config.toml
num_hidden_layers = 12
hidden_size = 320
num_attention_heads = 5
num_key_value_heads = 5
head_dim = 64
intermediate_size = 768
vocab_size = 2048
hidden_act = "swiglu"
norm = "rmsnorm"
norm_place = "pre"
norm_eps = 1e-05
positions = "rope"
rope_theta = 500000.0
rope_fraction = 1.0
qk_norm = false
attn_scale = 0.125
bias = "none"
tie_word_embeddings = false
parallel_block = false
init = "normal"
init_std_qkv = 0.0262
init_std_o = 0.0
init_std_up = 0.0262
init_std_down = 0.0
optimizer = "adamw"
learning_rate = 0.000989
lr_mult_qkv = 0.5
beta1 = 0.9
beta2 = 0.99
lr_head = 0.00474
max_grad_norm = 1.0
warmup_steps = 217
schedule = "cos"
final_lr_fraction = 0.0
batch_tokens = 32768
max_seq_len = 256
doc_mask = true
train_tokens = 275600000
max_steps = 8411
dataset = "wikipedia_en"
Each number is 128 + 32 x the weight over its row's rms, rounded and kept within 0 to 255. Layers, rows and columns count from 0. Numbers have three digits each. The size before them is the row's rms in percent of the matrix's.

# layer 8 MLP gate, 768x320, rms 0.0408, rows 745-767, columns 240-319
103:076125078081129127150128118181132217131115153111136155127160152119103095090169128142158084112145091102071096149096138121141165183146135093082092114169100113083073140152114138169081140097136142131109179093196140109152131134094153101116102113
101:183100125085039128153108150144179164111155121115150161122118164161159105130138133115134130122151111113106102105116153103144102108137109130135156143069176137108157143133095102081205162192134145137125143157124151143139129077119141158139092132
102:137125121144135115148106083130096139101098177070144095141109153084158136103096049096140144204136072130066126093174152130153136139105167132145097071099137107137185137114135162167156108104122123113135161157128137126144142172199097152150199127
104:174141136169199122072127099103077080175179116082176077162130104096159098100148127120152099147152112105094172103139175125203086105128075119161153103105153143076142172106133141130068143165125133119142183149146142210153099189107114114107125134
098:154128091157105114109089125139095122156157067115157144117103069070115120081122161118133110140079086124173175128155168126123114158112119140180139197109147138107149139197148081113117144140136161142171085132146134168080160153140185159143167130
097:084124076152107096109124160122120159122166132106101115137128160107143108087166114172111106210111076120083080159202180151123144170138164152116113152156121149153181151073142085140132110072087078154122129162137147083136145157141167110047106110
106:134167105133217122146107074213100160202152164128110106114142195151137138124130100138139166127122127191180088204115121115073095121128120149111113139145041148084180095102092114161087124061160112096130095100128116106157155132167111096118151126
096:119147137128072177126130161096167139125194128129144141096078120111131102129078114098087129078107084168076089121189158151195116148163112135130102141128134111124098115105134058142088154082099129197086138172186147093112108137198125048187066107
099:143108108089116161166078210112177110131149018111177123123173112142127140128066177129062169138103188133147103155163145105077111165134071128104131145111169131110118107170079113083110159047121072122127138111106156185061098126138145099104070134
107:154121144133121103156128152124153129159118167140109090099043134147150161128148144102185091121110119132134137083099169098065110127183174066139128166092062090141127095102143072164083070150082133099074123140126178150073136160135140131119107107
101:102148134120165045119174183141095131112103167105128114185141109108114092141098088106119099093186107138169075170147113156121102136139196092177104134097096170106160141132101126162168111132138168101117157162115135091123113165179191074074095154
101:126162097131092087173150127153161127103103188114108094142077091059110130106146126069112085131131158156085126121131137190163140126124078155109124139113131160168129105144126127144183119097123148073103079193149130106123089127109096145124133132
104:100138104137097173137152110164078131129151159114129151116099143109153116196105095138095148183117117195095121143135130145120075132197103113168146162106115098150105147149178068179160109115172107134105144156140185168157137107119129121083116110
106:131126069084099191110144125136139192130144206136131074088094148142145103157122153116073076099129195188120122162167132133077101132142148128163100135104127152122087121114105146084075138134081160142076119085140184156140075076161161107124159090
105:152155157131111124099161143145143198158122124141126161141116150088173090138116127130165150161091093170109095140092152138123136096148062109140160118133128147113153211119143133109085147071116083158113124199107131142078131118167142107047133116
107:104166134170106151137140146153142135101139084078066143115148103130137114158179132108101094160191093088116139193165113172091124131114158108074140145122145158170130160109104169124108154092164133123153112190132193056115146142155108060133193102
099:122116151132168147173139086150095135156125133110116100146126101125116132133114167120069148159078085160082108111126166135097103180092131125174159169130143166114125110119108065153158146073126148150145088101143081143111134136118180163137137145
103:099126110098120138145181098160156094114132161128098077111197199109096104110016146059100204122137141093134085107113135130156158166057164119109149138111168163111132099097138128092055108110119158141167124162129198155067131148132182113145127122
095:208154067155088143198114144124111052087169161139175134182118070151126126162105149074174137140110131163129154193120075103147174161158207089109099116116128090101097173113158106130130151118150105099136116088102170125166130132097129150145106140
100:220177097115151092180131161178147187150141115086184126139114164124171086131117157069064132144090083121111122141192164109148119162192135106155113119067132137182187095119127120118108081131095120121099134148117184115161171105089096128116154083
102:106133106146060152132126145124135145166176139191168114051082182110154117073109163114165121144127160107160115163119082148133132111081139116072183142148115193169157095087097090173203115129072113135103081103123162174131159105110147130118089144
097:149151113151119141147145107086188212162125111130168110122134115149146110207091097127147061101087148133092063112162086168186050121151108112083068147150153137093058098118114136109117085119146151105156129085089110115115132104122127101160130153
097:150123160154102132072078123081104147146146136128155059126128130122183080169105154159165098142092111119074117116098103074141114110189119131168107117070150164101114100093060074108086160104191115152147115123173183179103096171113122167097136175